config.yaml
n_kv_head: 2
norm_eps: 1e-05
positions: "rope"
optimizer: "muon_variant"
lr: 0.0104
warmup_steps: 200
final_lr_fraction: 0.0
doc_mask: true
steps: 8333
Each number is 500 + 50 x the weight over its row's rms, rounded and kept within 0 to 999. Layers, rows and columns count from 0. Numbers have three digits each. The size before them is the row's rms in percent of the matrix's.

# layer 5 attention key, 128x512, rms 0.101, rows 106-127, columns 128-191
119:495480547522469518586558480529498485490530460459542569545542467595529478452561468454556417580538433501502473451455538541594536511441451551499444578489542436505461423516395532584538497547519584
120:533429473491431526502442535527515526355593526522467482493415469534443495603621540507502517547495394492481536543443489473571485490546418493591555481488464483415557536587497523570449584515388512
123:466590514480427480477570456502512503578544547398485547483426480512599445436606569475585469484515546519509580475546484491472570503493587561524498572479459465494523518553534548489443550512429473
122:636485515469525586405475444479483599572514459585388519499486496507530420441479483495521487480557503468502416502466433436507459476459477515429454428561530457531541527493512546470514579586518480
119:542543546531562584452424560596451547455465542576468489511520585513466459446546479537610475506583487506446589523561546488569520474439494445527531511429457445600502421529520451441551540430516557
119:424523486525462522554528478496494498435541515495528503456406576442522506449406469565517574479515514565422498612532525535424497465418406529524531567416538514587502451442526504626463499545455554
118:446582608502602443544549546547365507494543541441456530505444543449478534502495521545493542518520466484478571484416564525496506441536567439479424492507552506462515552439655465500445449468490555
119:468520611437573469547511529569377535559491603376497547395496500489544557559535507525414457477499485515462546487504524521523519499539486467526467517463476498407482575490483423448540498465461458
115:485475435492575454485540471497533553434507501578530491539336443564531424547532517496472589446432505528473503585524523456548525506487466519562499489493554447450433528408459454462383484477503460
115:502489472469461453528414475470506513580396508486472421433499507579465478525440388596425398478536544469429438531569534475414468412516530448587506525496491423540480566544566492528473471501559536
114:452572563534605482436528501501541539426419488474519406526505514558403498481469491531494481546449528439478508605516448459433468560522515549492390479616545559527541499546586508471540487575560464
124:428579552425550559602486458567499381442519467555466501393427482476626501503493449524544573448556399468395556542545458519464471451505470517542553466541485528428387444405559572575497509443448539
122:546510419467426447557508555559436511434514515509519578505467542505512534503607506445429536460575510595433443443477457550571510509544508533482409476615558456469575460457507465432593484527617606
115:493504623466514466550514442469517503589499501449520459461526492515490540468482469434470497579445507519539539590582578469541599504615494513496509480461492516467500485477478543434445481507545557
123:509495442513574459455478416540577515432534471513515465534525533555538557518480413497409608580452489585406521465574543479561479526533446506484566470484544585516542490544514548475588423413589597
117:484431447453462551455474496485470540451502511486527468504513534520455556408556476495582494573543476477411544501447475494538485545487408544521511534526519557494463488473478478453462513500534512
121:516496483489511465533433431463552535432468461491542523570588495537522442528502489486480459538430475482467566517443436387400579569568477424536574534443507501435432559467608518523519524499547465
121:388445512478450456504461443416496435596544507444466524569536444502527514470471468519539502462474539467519390571538518499454535544464512473491495452431501467491490526489512551419391605463510513
125:478547502578566457504501577551591420524552572533454521461485583592591536483449471509588430478442487648533465514641478459503502558424561466469468514406555606504556471527567522518513518435536382
117:515488463544498550452551483551402435423485549516555551563586449544613461484524496485474539540501472501567474511473481517374504538405585524481471526510513730616494467568470530523564503518530457
128:514533546465409519533426455523508487483583461529499466482429467565494541525565459491596453502532562499574536505553512542494516524455570483446493532491575448359448510506448503475487428540537463
115:518531430420474543564516479416489576429478455437455410638486507396543386453522500500463374478408506453543390447526446499383381502513447483509509497482454491503374579480468604555440521548505531
# layer 5 attention query, 512x512, rms 0.11, rows 299-319,363-383,427-447,491-511, columns 128-191
115:451525420474565548469492459590468526471447537550496433415455445462524449449610564500494497538550480580541505374554559576531557558513472447480459455585464507628524577410545459598540469549522486
108:537497522515439421515518530559515495554429551478479641407468516454471540560498452539595472439492543557443596447442552468509429452497583506507464586450532484436566457497529479393531606508482534
108:500495513428500470434456465543475529599383565507557588439538413499480485496474502472525459493473454465591507413512473510556512526534441536439522487514495502571536447480379517476468435577496478
122:468531541525487468508512517481487461554580514512502542607584502565537467504500498393547531564450498458416517604418413482513467492515536523476558534427578530505406433506477505446450586543460551
110:542510501445492552529418525443421511551501610528482501561498544490492482446452507473472527450474540508521458479438505605456513513562405474485488535515502607529471516445503486560358520491551503
113:466489481545471496593508477482464537444539423421522529501513446586485501483516583575493431447483547393542592451522525493533531425494525463593527435540461524501475508439545486527532475510523601
109:410478509544457440526539553576539569550594516481563503484468486515562507476469473463488501476449560536469522501399504538546518530534553518632521551553477421390570457431461497494548507392404504
121:575642505549518436479510424477467473501516505519466570606480546562497509479540454498526512543502533543563538548416517456496555528481458445491410458578586490555450532513460522474567518529488446
114:557493547528426541451475443535505429522622508364487605403437477530578447539392471521489504539423410471488471543572441507526519437532450499466515524378493546586521517538476410479460500432434486
110:483447545539537538513469382483522477389534488484569482423526524522492420441418519498500522515523486396439430500456558485623443558435455579570444496465425511574466508461487518557555450490474575
115:553466470570522475441539461476499589416578435455447533439468493476533507452424499488377531443544458449532489541481501497536465438529491516472448523463480515551477496435453552498466506481459428
114:575423506442533449555533473475539516560500577401507471537429567489494504467564518493432500580416444447539489432448475508543541486474450567478537404563476463556484527522580540560495458543480538
108:523457567543485560560497430585558501517436430554503440467411449505574546446477576476492576449478473528498476496521546506464514469495505533475544491470519451503554493553477516546486483548573500
110:510590418373570533549485558537482573524622424502541556455461462428467516530539468487467567530669477430545425445559474476413441485550476542553512530567528454477532510471470348535445523567428484
113:483460468565532555497526464452483475471509473457472525558426379482419537350495516459503504470447483524455555600491576564515399527457571496616426515511484454566478528522478530552481567549475474
116:520463466564521484498452521521448539483518502470507488586496472427468564541459481479497465534526548524498487520469509490500386534494534530525534585451466493431482459484435556526456551460543517
110:404489499577537573513493422501505514551564513444517496546413486583499438452521551501543539544611431474484497431431492495502450590441481425581470470399537375549473492427522482468475482553468573
114:586595484551437498494513507470432462476543526520507513534531491504499492412497488438446514481475544505538478492512543411495561584445486512516543548499399443509458466597491530472450560476522527
120:502480492447442513525485482486510480416559498565521503518493470612444456504472615532467485475497509476522465502468504503332527554483465534513489505489540436502445532472392560477465478491507444
120:579564549487568458512450479463543518628534489503510399461512475521466554527551501507471438530542588478522454466542454465465604497467545494470530518572528528335477448530417512396386522489499511
118:450496395466490489526478529411460415528618522552505541501512469457559441490466501409608577387517590534567414470560474504345451417582608519510509540476478465489490481531493493518572510487496483
115:565508526555469635537465494538494507548478399479455491388574420537486543433447552507501499432509571380483466481517556482507394490488514532579495448511549405511512529492426448484591501419567557
112:528545487429513407458539442529418488415448485487494496545452488508534577466574498567451482456472423483478553491461453548469505408504628492542551390468401526527610362475500494438574486528513514
119:528530510511480490533527582493534522541594483561518464562462439421539590470484517491488550485471486522466526400415464555543427506472569491479583465472414514451585475513489412518531568375508513
116:531606497484476430479442536556513402507525452452457502493525521558360510514440463487514480523404519540551574461463520502483529429482500482527502485545490427478555486577506570508575461521414492
123:515538431516568490501468440507476472444489591476472546458541566518510502419546502580503574457599444464448471499411412498482443545510396469412565555481511566660517447591505489619544482532565524
114:568498440545454542524445513443436445497512467500490582460548509518480530464442511509511505463494492455509463435513516519505440497546451470465713459350539515599371534575460479443516490458515452
122:439431494572468485520500471524547427573564513519569574435536495503521509494502398502373471499546570511500461564557438433503437462478487512514439534463571496377488517429483414501448499450509550
112:430516506567486530542541507486492478503518467494545438539552564456517438481489480456391496514493498526405462479489533446491479570630515485452470517490500472428535509450461529406472506496531418
108:540537511539505470399482521564515384543574549480590516512438508545549511507539518517473519517598441561505516513567587491459461536552539442540504510552473556396562504460536478538550580456473477
117:478549538542516412550435504560547490448521471485513500490571503512453559484536537379576512526459495585575513557603503498483509531470501448425364532408483506581481520535424608467460490502448417
127:452452508427526555497478446526455466495499618483477535456374562428518503549574481513545532537546478524535508576476515486455501463529411413470485491448511491616513475569494560483456396551520427
115:584472526561455428434423494552473533528495518452571559482525488530533596396495463471481450492533416556514557494477487522556466482548528498523590512530564519481621529487585471561508451404497554
110:580515560521504464509461564526483439384471497493462483502394504431507498514486464523550516539556496490370621456544487495568549447557455511483543461576582473512403485546489520520509532483537465
120:511526533489521501480438518564504584533501448553536485436475460500526512488542525473487465596594518462486484468581476508499515595466459498510468561481430581496444478530473575474547439568570455
121:463466570485449557520500536448497422452531525442507416515468563528553560476542477520426571471544535477525532562488524503495453503534475427501539446555612562549334515468526586456515360473509503
109:364504495472475542502430523565512538451501484530563451471505515530537498406478561465457562524514523519482399495545554430490487505458485537526394452406599529604513470415456592555491510388569495
128:449549464524482506565500551410459539511565480471453506546488480557528562472559528548627393497532415473510569496470508463465482504461479518494405502440513452504482459529542426554619468396477479
121:497406570507503447466560523412537459515585432538515582515531504443555501519525427499425450543374509532502512455575509470532553477412484450498453577508489487492431516491490529439440570677494501
120:474443492523451506537518546449520485540516599418459639559417460439579496492502596522485538473452497486426588471546511456479504559432520382538488515499478564602456529623425423510487442571507415
127:517515536548505584499548580544491583577460451577475495467477387501466497556427448530485461476514592471461525459448488491506563536522480542472547495525488425474523533584476549522372544457526480
107:483443536537468502641557481484456454570470579531534536515512542600544541504468570584454558510406550488588372583544584466508422448492571558429446550395567445528602481527613514495547506464433465
117:527515531425476598514522460548502537447482374535574486412472438551523487453507492401476468467444522415484455511518521480577429539535451532524469526434443431409572474479464387487606531411527581
117:493532505489507489518450454520545552476540503486583529560500468482512403531472431433475483423468568528571467542477497478512513465526578444452435532458472432452385542462568460508505539534490442
116:555420603528485456522504606459531481537578532506546453514485598481494476465469540545461485495582601446511542418491537501512525456486621426526607508502506424458504568491487475522588504425563508
110:582528495558579464463471557449514521461459554527478542630534450466383490447493484531547458467402513532504518578511539498454503548436455480458510427518447569516478504574466557467530539540482430
119:549453389518522535542551502480494441437559513525507400436489543527552466560550546590554578483637424503486522567490477523526469482524498489419550499522491607523536415520551488537503509492573557
109:506463423449542549547524566491542447445552485538584481519568402633546457497495439601508518483572539476509462524485553457522455368543503448551550529453466466482449522487484460541484501472480468
113:560557414483433451483534505570514493487510496514521613460499492571464494527444514498466454495521617492460479524595509422547443442424493547414566482482585570448481530474610510520502424500485471
114:463582515530520552526485616509534416576586485405484595460479450501489491475524527544543513453499429418559534633554482426434515423484406466489557516572507510496499537533497465465529504548383467
110:473405481413555593441469505514444556535488521465460426512490485552462509518447506594519542472545475534520552573506438519517537560533492488450635443507466543496454481517473539554510555487454538
107:454464524532397474551530503578534558446525452412584457496569510526549561488492561486489554507439562642469483458514579524515538455463519534432455553429569489481549446509522597518435478475518529
115:550421458481523461481478416432519537473477464389436541411496523537496483567503438469455454479536427448517495515519479495544503555493343470482496493560503586519547432551506535432511473505436521
111:589560473530524493432599515561487444506460438481401470463519463539589639497557417513516498498437448597524522425445489528551473428543475558624504478529438537467583383490556392468440478503423490
115:550459451443557434447537538411478568485466596466513524559413515456535486492446510521467402545458521527494479478518479577539479428572497441545609517507469573547487572499574496473479514487483479
115:456599510353488582482418562546532598513507479500563534478496487442520456530565448527439595526565455446540438522568647476589541491511437564532409521506469540465385528496560608451462424601545530
112:489551504544539537456443522420527552437554553486522537508530494414547520449486581507383472461525461412448631462577530476445458497523497461604441569525510597488497455444494519549556528463458506
114:488509473549505498498488462456441436539491543512512510483439532566551519433474474492467555502568467605581491515471527558462432503474533492585492383473462442585566521546525477429570585406528482
108:484554456493513464551523521479475475425469508451478422455459474491492523489563554629523513532497397472405573557472571476513456463492581479411500477560471486492585478521511511541554458483465520
115:454429472526517525487581471440523624529544495536588460620497511458500473570546396495518538521464528460448415314415542513553503544409480483437417506440525619595403494624448480509530453534456501
109:478581489439563509511460489575514512506464557416510470518508547390470512497544565505558473491455515472445518478438532560553586473582459414557546494450480459511518536554497414551529473533457494
120:424508511510451515422556594517510441611506465488435509537490530518495506463508414465488537499583547469395494495547558413531542483415568552551449490468530445549561446564528541473433614520573466
115:446442519563460456501490494486548432513512489463469585437488579520493529541487530524437556412477517397516379456499476443507392494467484510507502444391525477567539487482590459464479477568611458
101:458550507486570494505492468461490459500515456584599342519451506489573424496465503498505374345502585493508385396473495405489413547591472518538542510465507362570517491498508423539501446472526488
115:524494409475473486524536454481443488435536539564515404468565492606521444506474483531560559495478466559480466528454502554506518573593502469473498437375467527465444504426474513518526452534497462
101:615510498510514500510537593559596515482477481468466473503500521466516576452544543451456461498508481611492518526561457588473540499433558444547582506453460491422494506547516505494562477433521469
104:467536491485445559463509608450530392492472425397522432530512502459457456540401507513484478486487505536574516565483590491482528497499466535528542597532531470518431507531514548511518498473471541
096:451418493592504457521465512501517438331559501490519404478497476544452438500484502421590477494597475412488447443472513488544613522529424423425481519492448570544556469498470398393510514475499556
109:520520533468516459446432535503571492476523538481511424500481503541467626528614539524579468502537421520463500560447419467512511535498521563515543493534511591544500441486499494576501500540483513
106:488532415563499580365452537532577519590536462564455398510523507530512517459493471515450433489514493521541471461542526474425480545423514514406404510482536587521458425468507510450470513557460427
094:526483464444463525504515482411464468584505463487475586493525483517527404500481566417447533571502461528521544477459512528495470519505460493455438572443395384461518596429555394522457506491408516
112:575537419498468600553484583597413565496553511520497512490421494465473438543612488465491540483491502522538472485564451506525516469467494494558460492569518401534530548445564441500469533548418479
106:520544443478480548509449505529417477452550482460549505479490476504533499453552606512485531609432469524514452436492562493455591450440477482428450431437439563626522506523527485552586488592416486
105:593503396481514521478509435488521464552542527384561452551541508483526471510506561552566501545530492537503511511474506550452553427470491498458552498467421609521623391540534451561470607459415480
111:591450457493484473529526510472526602547526518492447466589526483514521434575471470494524512471523459534496497534451480468539500450474501538438428548569467493418442445486497496622521559453429552
102:535486532469493385489490515449508429463470435545557510523563403431480512479502497526427462543506551488428540483529575457536505427541492506491447530457523445403507488494486527536539612481483463
106:484526537408453526560523469451467515501514482497546549493518503434504512416430574454492573486599432530493419532531574501486519506551413553433441576500525490531511508477511580548456489529542407
110:474518562592509476617432512523482500482514608497475542513484539432432516531473497467544513438458505508582484495571490531428534517667497473536444502448555579484516459547528528502495440452506524
101:533506498466555428553437467518461458518479496505505489497481542497511507480491412527480559432458524519546526564552513546420432549525490510515402397429377525568514576453516525534558492446483485
102:540537511571501539482568544462484592422499483509477537460573487547506506571526629503527525461478530485492540486418580499579451419494378455573555560527413545574576443494521405593543449488437547
107:513516483557452547435570464479556591456538573490534465570516452453541479468533498476515479504530532456484448482575487426588548455550444501435405415422455513563455486487466572485480481532379508
097:492567549499418506533516490517551519557555477477540541534430493563527536392547484457567539492553504529372510374561498467456482511461481466570437563387515456441422537499554492558523521481429481
106:532545453463539577468528571543437495471435488611517542521428442451586549467515513491516449538580577477478600426363436546504469541523488528536531479498526511462611455421500499527474522450441518
101:407502401560494496427414542548388486461502533484522638428556443470508533508488422552522558498492528531503430522481444554433511523486585558480377595546502489526499533507533486446578550469601456
# layer 5 attention value, 128x512, rms 0.133, rows 64-85, columns 128-191
106:493437521446507591575480534516468630413465552418484479576428447513537436569565500533527460427486507527450459443565594535532406473482393558488586478595480469462455515463506508444483535563449570
104:462490443517519645556510535379479434393379545519560445439489513510489512465383509531542532477537505508486483519571372458505441494508420561473597526457520537540416516493484545494463510474453505
104:544595545483505521508500449527535522497470510561533562378431461450522547465475450560488558486547523482509508560465512466475420559618460519546571519483457537402526445584545490485415561526501432
105:555483419554550469506548436534539490513511542492546452455448511520563492501465535452404587408525467517485502419443530469486563540465492492486532488516573602583464533458441586505461537452511482
107:522522526417469487504545534467459599527547504587472498499421546597528510460473580482567611461557447480494471567477486504484633505484477550544486467515610495514485535551433434462435441491577511
108:428591477510435517485507580548526454571528451456510458496471530522552577480527471519611493531526566471458589523509613489538507484484495565464527485493495454592540464585474589447456520505569526
102:592462453501555477484478581467532518433501571619549523568472426494501583426627548474560518551520465501507542514457463514531523388428473606506490519436424554579529475605622462519506482425420546
103:456471505583545373525460426577473457548488550448535520421485533515403488591481489460411447439543513465548445504502513501576509444579521449499535426457632504484453457518453545434512460547510508
103:445631451488448535509443613538461560538517571470485580479550496555533505506436493525493466556491477565529451468556466568601500466494402487598613495525495499599493456475510435477492503530493547
099:556510521417521430471534465524512646553467424476484521538450517476500518532406447617536450447516501537579599473584485480517444558450500473470480465577456510506532578530427462507487550565560429
101:573531597475630444493597413502413465515488579490472476498433493527489473508486545505422538435553466511458493499402432542486531599575514506436443421559546376533505525525535527518471467496534497
109:438518509481452591552581494542557494522531492466553448513479544535499540421597477508407468496392511491493528471503618488477587483430583388450382514550518511536450474526496500521493444497496455
106:564471559495501444462529501478598479572530446480481509449504486551473556511512514474621590549485540489432449463436457530496489477459523459482500486502486525502433454526495537406553440491538464
100:472529550533554517574450399475540473467460426532557563486588561468568508459616401493476422476471457600601467531530551459512530508427481527533520460479418477545572468534506469498478538482511517
105:475507487466456542448453570452560446540584493496463445512552441550502504447478521487527378495437453567479471556500547452422549534399536430436500579383606563467443496530503404550405469489538478
106:526481520498568466521430540436560525559483489497565490505389540422472535536562431394526569519564400537459499359475413531587576506473483494518467516552499542532507529458381431405447479463537499
105:534425375510503526478468516500481531470626466473491550496540528454530484586537484550480573472511526501475586446554536542532587521517514579486471436395475553478550520510474535531494415505469443
099:531466531554571507421494482459471392465620492530452568490552520485466493485510481535620402440451531518489503505510496526482491381494470448469390542518508528549455545558578613512503563483527523
101:492468453522492409454490442543523354483408552511474448546449490531522401494464536438495470530539519587433484495479568534385517571493515486433604419472448499443476501577551642515482491482561432
105:528451458553520490526485414478514483593391544503501482497461462489548429464472436556551537512566493492513418533445496453475536478507483485431488494516495540432485547433445462481457551470515451
104:519467506419479429505445404462531483477462506484550488543492420440528492457498572534548529544501464471516505506516464484445466512460516516443461501426469561512604518549484527458510579500442472
106:531553519444519481469562427551462499525537471490533473453496445525599445605562497514441594534463503483525526570507407553465512457536552513435439507621544531452431411458562489494544516537521459
# layer 5 attention output (transposed), 512x512, rms 0.223, rows 256-277,320-341,384-404,448-468, columns 128-191
101:527532509557477542420502462574476538509542483515438620482502562539445404545516483504489564543521479512473490558434501536534497479527522387485522505516591517477469506544488445540472509539551426
104:523487484565510485572515470526452557536454467554550456550503526474535550493400534551451486521415555527461502363452543485514398375450525381563560487485521503474532434566526525485543483619523461
103:443516529495402446507506473479539488433519514487541421534507441560475475468471533524483465493500425586478575522563483622526525463455588480439520477518407443503567505443513471500632492562528436
096:487491567432467521528451582448392489547526502492514510485518549563538453486544450532491400499485539523484531541570519575371472498549476559513476493473551445483476543585470511504554383535590443
097:456447497519468508436512565544554403453477529457602417565436424479564430559540480560521424538531530485405475514494456522484380540491564466518457439479503508355497419473531527566533501569436557
111:491507509522637551499583550553456542546434540487477479484432470496458509516527440513504553414404481502478403466468446519529524509553589487545396508514482500342465565481484433493455499485486536
102:483484525523581501585530593527504516534543466473497456490549575553391573571499464517487584470407602546525525504543479528591616536508449412513427453521566476547513460517453542473627496519478415
101:554541567444509474493494457512516427459479494504481500660522431546539451569474564520588630530477480530498522589457458487467457454529575514542458409505400414511550523440510541546448516449493519
100:574511566484554476440460479437512438530484535532557403498546503500471558551564485453609535450422425479474512440483494527474573521505551487480548520478442404368547549493528615590552515506526485
106:463464532496527493489610520434432472505556502526503520485442523531514551517498490441581478509509446549487354453442540484463469518504493500546504527406547465481418514496507548503519438522508488
096:516421593474530473492572537550537488490498501476493485617583501516592445408520473406560428509487476534517481489556552521475503504518538483497479534516551528493401508533552417468499487474552551
103:580500491464465589516446528445520452472452458593405487520522448584526457472498530442516607466490460461441443566552462483561419582545413491603628444534578520435514410449538529521456468529569426
100:416467487530549515485503439561414484459574493507480549489532553505526538489546521504430438497521459571577518472521440480481467426535503493479486413564548412481626510492551438572513524473420508
102:486515526502487456465532521550505463537514617472451408573422522508466486443418537545438428471493478507537516465598569511489534511511564483496477485620542533469416532588488508439428531511486512
100:583595534527508483537541427532505515485542496497505483460474564465518466549528490491442559472544532502409580459584504485494524483546481487566457468566520488516531510507484520546491482501411494
107:534572539470495530525594460512460398601470449580455444493552463563610495505392434465375414511417580463480539522539512449466446483523459426466530430550422496492479433563466502452432540540420602
109:410560467453389510599554539459494504502428467579480480535430544567509539495528510490466549538443475549587423568480452474521446491407516425498547543567494441488437523555558448450609483535505555
095:492436504470473477524568466538503600495418489496529455514495463547498382467488464555484554557569454508512566506533457538555494508555514511471542500561474439560569419352477404465502488559526466
104:537455519541453579513482423526448481506539476478496524409597543481510527492537430443539438495472528526495488496523519518536419550507571387578395619367521501479525505466476487544496485445455502
097:504438531522520541461475504385528502508574423414506471484534645459492492508515470492474478565534559555506486451498565493572452518504491543509552496405485477587424575482473413428566535516603571
106:552446542504460490497687534502362538565489467430486545476428525455533539461442425402508471570488580541533553476479428512513538485504548461492503478474537489511375536528455491531476459425514481
096:526523575512509511487510605501512584489432612517519498500608578485555595468471471482488421595467525510497590505449517460519452561460385590518549411492488509503531470457452512490532526544542501
103:468585493543456517577402507495544339487399479453551504560515449460476520492493550543494554475466537518486574473520605521538540553545483487523452467438549411506485433581474534426496439482397491
098:542523458464450501543538450393547495581490485448513532520492335554501423464543491462478429527374378500555490538475475491417559554546500521418526497469409534529456498513447591421531541451590607
097:506580507527491463522395526538552496419509568534406580533410587450562520559407611443578528397642453529509514571456433516424531559434457530594649497536508504455482483485423553607447512558553592
092:417446539470535501466652556513511447514480422468436500473569568575509422514569553527503437512512484430439447513522471484476469521452432550407501520544479485505448448449542542456432549499574448
101:512526550433479538498450506477504544508533512579445601608529580586379506541538496554474507492415424482597432472472487461505521530534510514482540404519584610576389444493644441436530487517598445
091:490573557566458454560527465442475538470483548553508589440544518474407580497605467522437484480483444525500502483487472465475461452482434547434475565511534512475543477483473496416539535462547515
105:543547583542559408458527507582401559505530515482473386608432490486534541465521484512558444470499532402468493578408506484428557519438530447504553434447464477527486437529575448570564521495517446
101:524569462398519534425409453476465494455395492461484543393493450530495528431471470542545483529473514447549554463540533455503585470524465572432464491499455470441542542474520563434496507570539387
104:417487511481453557513474570517441426517530516436419491520421530476535422527554547541506514489483512479503457462526483443525440513453486509558476391473559459502489358425537520497503658473494503
099:480521540436454459448499576494585495587535529464500460529514590545540478487509501437589584640500508490382544435445462456415471505493399531391433479555486578518493466472622486496551395478598524
098:477543522510575450502447462535540523493536531573553503411499442480539583585371570530539479527527410488464498535482444518489471439502452502476527562501484469505676547535553461475495487542484458
112:454507566596526461520470544554428499481426555482489547461548521490525578464509581511491521497436550458478431529505436434439635509479534539503582542487493543518537407503558516399541553446541505
103:530443359550515567491496489492456573559539472452452546515484480557547504473438536541446557500362490441492515571531465462496435490467524495506601518475561450511448433601503474490472579530500551
099:489531518463502582466555572551467524471508568484469491481526571503527581532413487430487581540510501512545511508458521493559527596462467601534504446442513587530577384543509506420444577560591434
100:452510514503455478506573514470448476447402411643500514480405442496519441505462489485469501494446407512524533537550580443517514480453488516526546508555419545572506492540538508485505559532464450
102:467367509421475438468547582568506545556511516446415572477527541493492474551568480554578469473433466643548522449577456509553472485585574398454422572611577587487447477436506545479562418558435572
096:551380484472495493523495532521488517510495414381610540442445479494487543462526385511518454463643599442463540486484442416499420575462361567579502451463557520556505455570507419507490600550566405
099:498505598559462487534451467555506522517588493611480502388534459469515397483507447448513440491541473496481585477500421430383556452458524552481528512506493521401405414563530521544523526472495523
101:489533572482497463586549607558503470466504523390384486505411487425540484505528462532525537416552494477517544413473514567439571480481519558464532402414427455479491533478506430461497576472474426
101:498490512420500515514486493510473374482514559461606504509450597444541411467562512488599515463458556527530531587509514455533500552526597521451467517524523478466501499449510452509538542556567649
100:418400450564449512422519527510483464510432435484541475544504430513521469482538595487537449507480478448483556510459523606561512540371598481487506445565520508514537448413472512468444519504569533
105:457480493385532542440447600422489437509567466465521493575463554460640426510448611514477571541457503500499502593503511505490549433511502534569448549509463547550479562586453480515607467424511481
103:458598480447487498483522453468449459427558501495539492469444536433466595423628513471469601463472413546494408503456466451602394525517506462513452532406428573606567565482500439519516568551424547
107:525518479434427547444497515474569452513459466513520464467517459536504417506495645538452531524536578493539465501405479453476408571501566476490555498493460563545575507426504534559373468443511583
105:512599514466583443498368540490421540485490540381504465480556530499541478408513567531510481508501458402539534525505531444538478537542413446433535540553496512463449488547429435520470486458487441
111:554506450497549453597487468456553513483506483446443568557533552473446454511468491514472610466406495506545535546529501525527481551516526466389587544522486535492525497481448514592431512488496493
103:531518653552584497523505391453454474473606572542455558510372438500473527609441584571567427415482430483586518473489557453527508476491516463476495464476488592514496531468500540389433562506501478
110:489494509481468469515485519457494468560473449517559459489482443494532445472473528573453462574528544445596507432557471469517473538416577510455550467426492404539575435500542451515455499487439529
104:543520441490520521501514513495475437556483478506451508456415439524527466484532566406587468513578521417479557509465455473467512558575488475453523481529404569444474505491486557518493560562543461
104:457536510578547485542557398510413577518477505447484503446482522563472495512501509415444566599485576525529570488490587458487514455434486409442492411514539547488432487476448529511467485574484507
101:486509519475474507447496492489453530429590465521522441495475534493575589458460459515450516564638486525499440629531363542519536476470509430554465442545521582592458454520490572482485443505583439
102:485524481484432536549489416441471545531372480499557459633357497446517571441446506621510523409508514422465501500536508470487484523437564446457525497537473432423496468477604498413513494577531500
106:595543451500505529511466606491473499476519519546466556500446457461487446526487449466462564469549464454395469549599472589491548513431653480519521478514471444417541537490460562599484532516458507
107:448478527489499499496490452517471497619538491563552484502464510416542502556461470584549582479481502575528498438542462575499470474472508499517531517537556535465410527445510458522527467497515472
099:563449544528418552542516492561450556590488489535502575551511493467529455541433513468497462419448469564376492459515557525547494476423451477437543493471441590428350425509381496465420475561613498
102:469517435504576473456537392516605510500475497527495544476580489439566575479520486484497511673410510577465527431508381457501519475505506551482507444471494520542535551458468419511449551475610444
103:459403508542563472469442477525515457423419515499480538491505521541531453483449478485514426427532499500552421515567400478482576497528562474441588580499570469417456465477461501512496515537466532
107:470532484541425525550473465402494533524467509494483499488523490509451561531585459427522516459615453573462636470445544531552464539544566403539523482525575504534473577481458549544468454488557476
104:535473471467482394496453541548573440530439557540533522412578475431447435531494453524539501458526511461434527461521501463502501591530486529483508415455529459445485511433494507463481525427458563
098:501431479453471470533402502542504430551519492479474470503598457433439451592410523387472507417483603477439471553520446509450497529438502487475554463506511422486470489535535506553497467538456505
101:435541495468467433578505483517528475519519585419581552501569545475491561545495560454404552494414469501521487495573468474601439378475614564398535497513562485486515428576490541465524502469584398
112:489528520498493510444510381524475576521491437553590466448570473411477471492426499512500474509596494415452555445524561468554537481537464448580450496537426481434463476493563587525485496505474429
096:494477490557455572528421526412502524498453550511491512590473503500479438517464543497432392512458500495478512504514500441491437450485568526537467599445505372386554541458517538524463570545478537
103:424502502515478393563462497471462444545472483493439474529536489472490433460542498478501492487477462558538529438588454528489410469552525618532470501458456445487524521467538523593512650397417544
096:441549456480442511501444496548435447501591457525451459460534471565516498628528428416518545506468451490466476490468475531442466541476486512570521433410526437465518382533496478488495532424491521
100:434496467494476527476559453561444612540467567508390419520479517505514457499513449515560456499503528370447469459515532409486376586506501513495515530426506441472455556549472481416517479420458485
099:518494442512473560559479531597447464576492580490509543523504493477551464506448471593456532400416561486512440569422478539553478453508531460444491560525540526461532454522486465467531500525459565
105:543474530478439603451535414515457523601581476515531483484485546494469448443448475574438472541516434466478395522443519531542550467479505494496453453506475504633515444590454420472466488407545481
102:550493575467408502490548527497587459406534425453472561462497610469537433541421455578447503501502500472441569599563449527497480509407477628530462552515582493534541467484591448616518530549496476
091:554482498533460555380504452443466482422462517578533503459528539453514480464553525445529386489521446519488548598450475492530537521536414584479535491487468558563500445499514481510508464540490543
095:444497495596582548572516516415423494505531512529508515450430616481479514476524568524560499495458497556502564419466577522573458527574511408497534532460499563606514534549543553569521458520505538
100:470466477484493512518493471519492472497505556544515523559407460490481512511531468576418463544507510547526515510514522568470407503518435559462465571486591446595477534502491444451453475478532588
104:419502451479419467496517489444503535369517393413490521504516549458505548471442600518353524526521398507474588605583489441528448412519502451479544487474492502542507523525526465528442612584547540
099:567545359508540487495489477551434494467540596546551593603516501427515503510494527514558468515440452460554498535502437556548574507513432495510621566431537459465530469475496602559455511487493477
098:369561469441433471559500557533509576506504536431512435574463520511410485645532515473465419510455360520581513545541525543477533535544558559536539467488596570474406464624428519431565552515475479
100:591555612654502459514559486487545524429509491510546412503455577452471517488446451402471501489607383505532560509503535488510555509475470518430466466520412523451535485435507498531532493412631465
100:447528456522463451465454504450487474529489469548540526507547563562469515544573526471544503555584540488435519467518472512483479490467607495561488471485529502530593468531511550512503453419532440
112:415435539516411498591464594515544492573444442409460521465542418437554584487474496437482573564455498502495510468499542524579506380516525520545451469437429550488472423542589473467431522563491522
103:469495541478437515422471465455463530396467542454566476488473497503461444477654552523573430502499448479516601533487553518546473511499445555522625479499502421551551529502523437551593555522546404
094:564497533467555505464430526513534530557431583553526497424585506372542362450526574489533471450504491359384389431454463566442545553561487510438555508497454445394576526542460496556454527497621479
104:463577401569548519429485590445491479453567550551519484521511494508489559493390537479496473496467493548506566454452480513472488531518532490495399395468473471478575542438429486511553445474519480
103:482540473522552578450444519434460489511502529484427469508515449475471507458478588484512605488548559574501442457430450540511435463513446518534537481530510521466454437466527556564517568472508555
094:507412407497466515497526479468495462533435478513453535485500461537577495544476534522513567478558468441443508434444430504454529449527466515601489442464520630420492479415496459575534473474436500
102:512515453519488448415431496524452352501442485553491472473437445565436526422518552457521498529513592494567631508478461466438509482451538581509583589452495486434517465472640514545462534391493517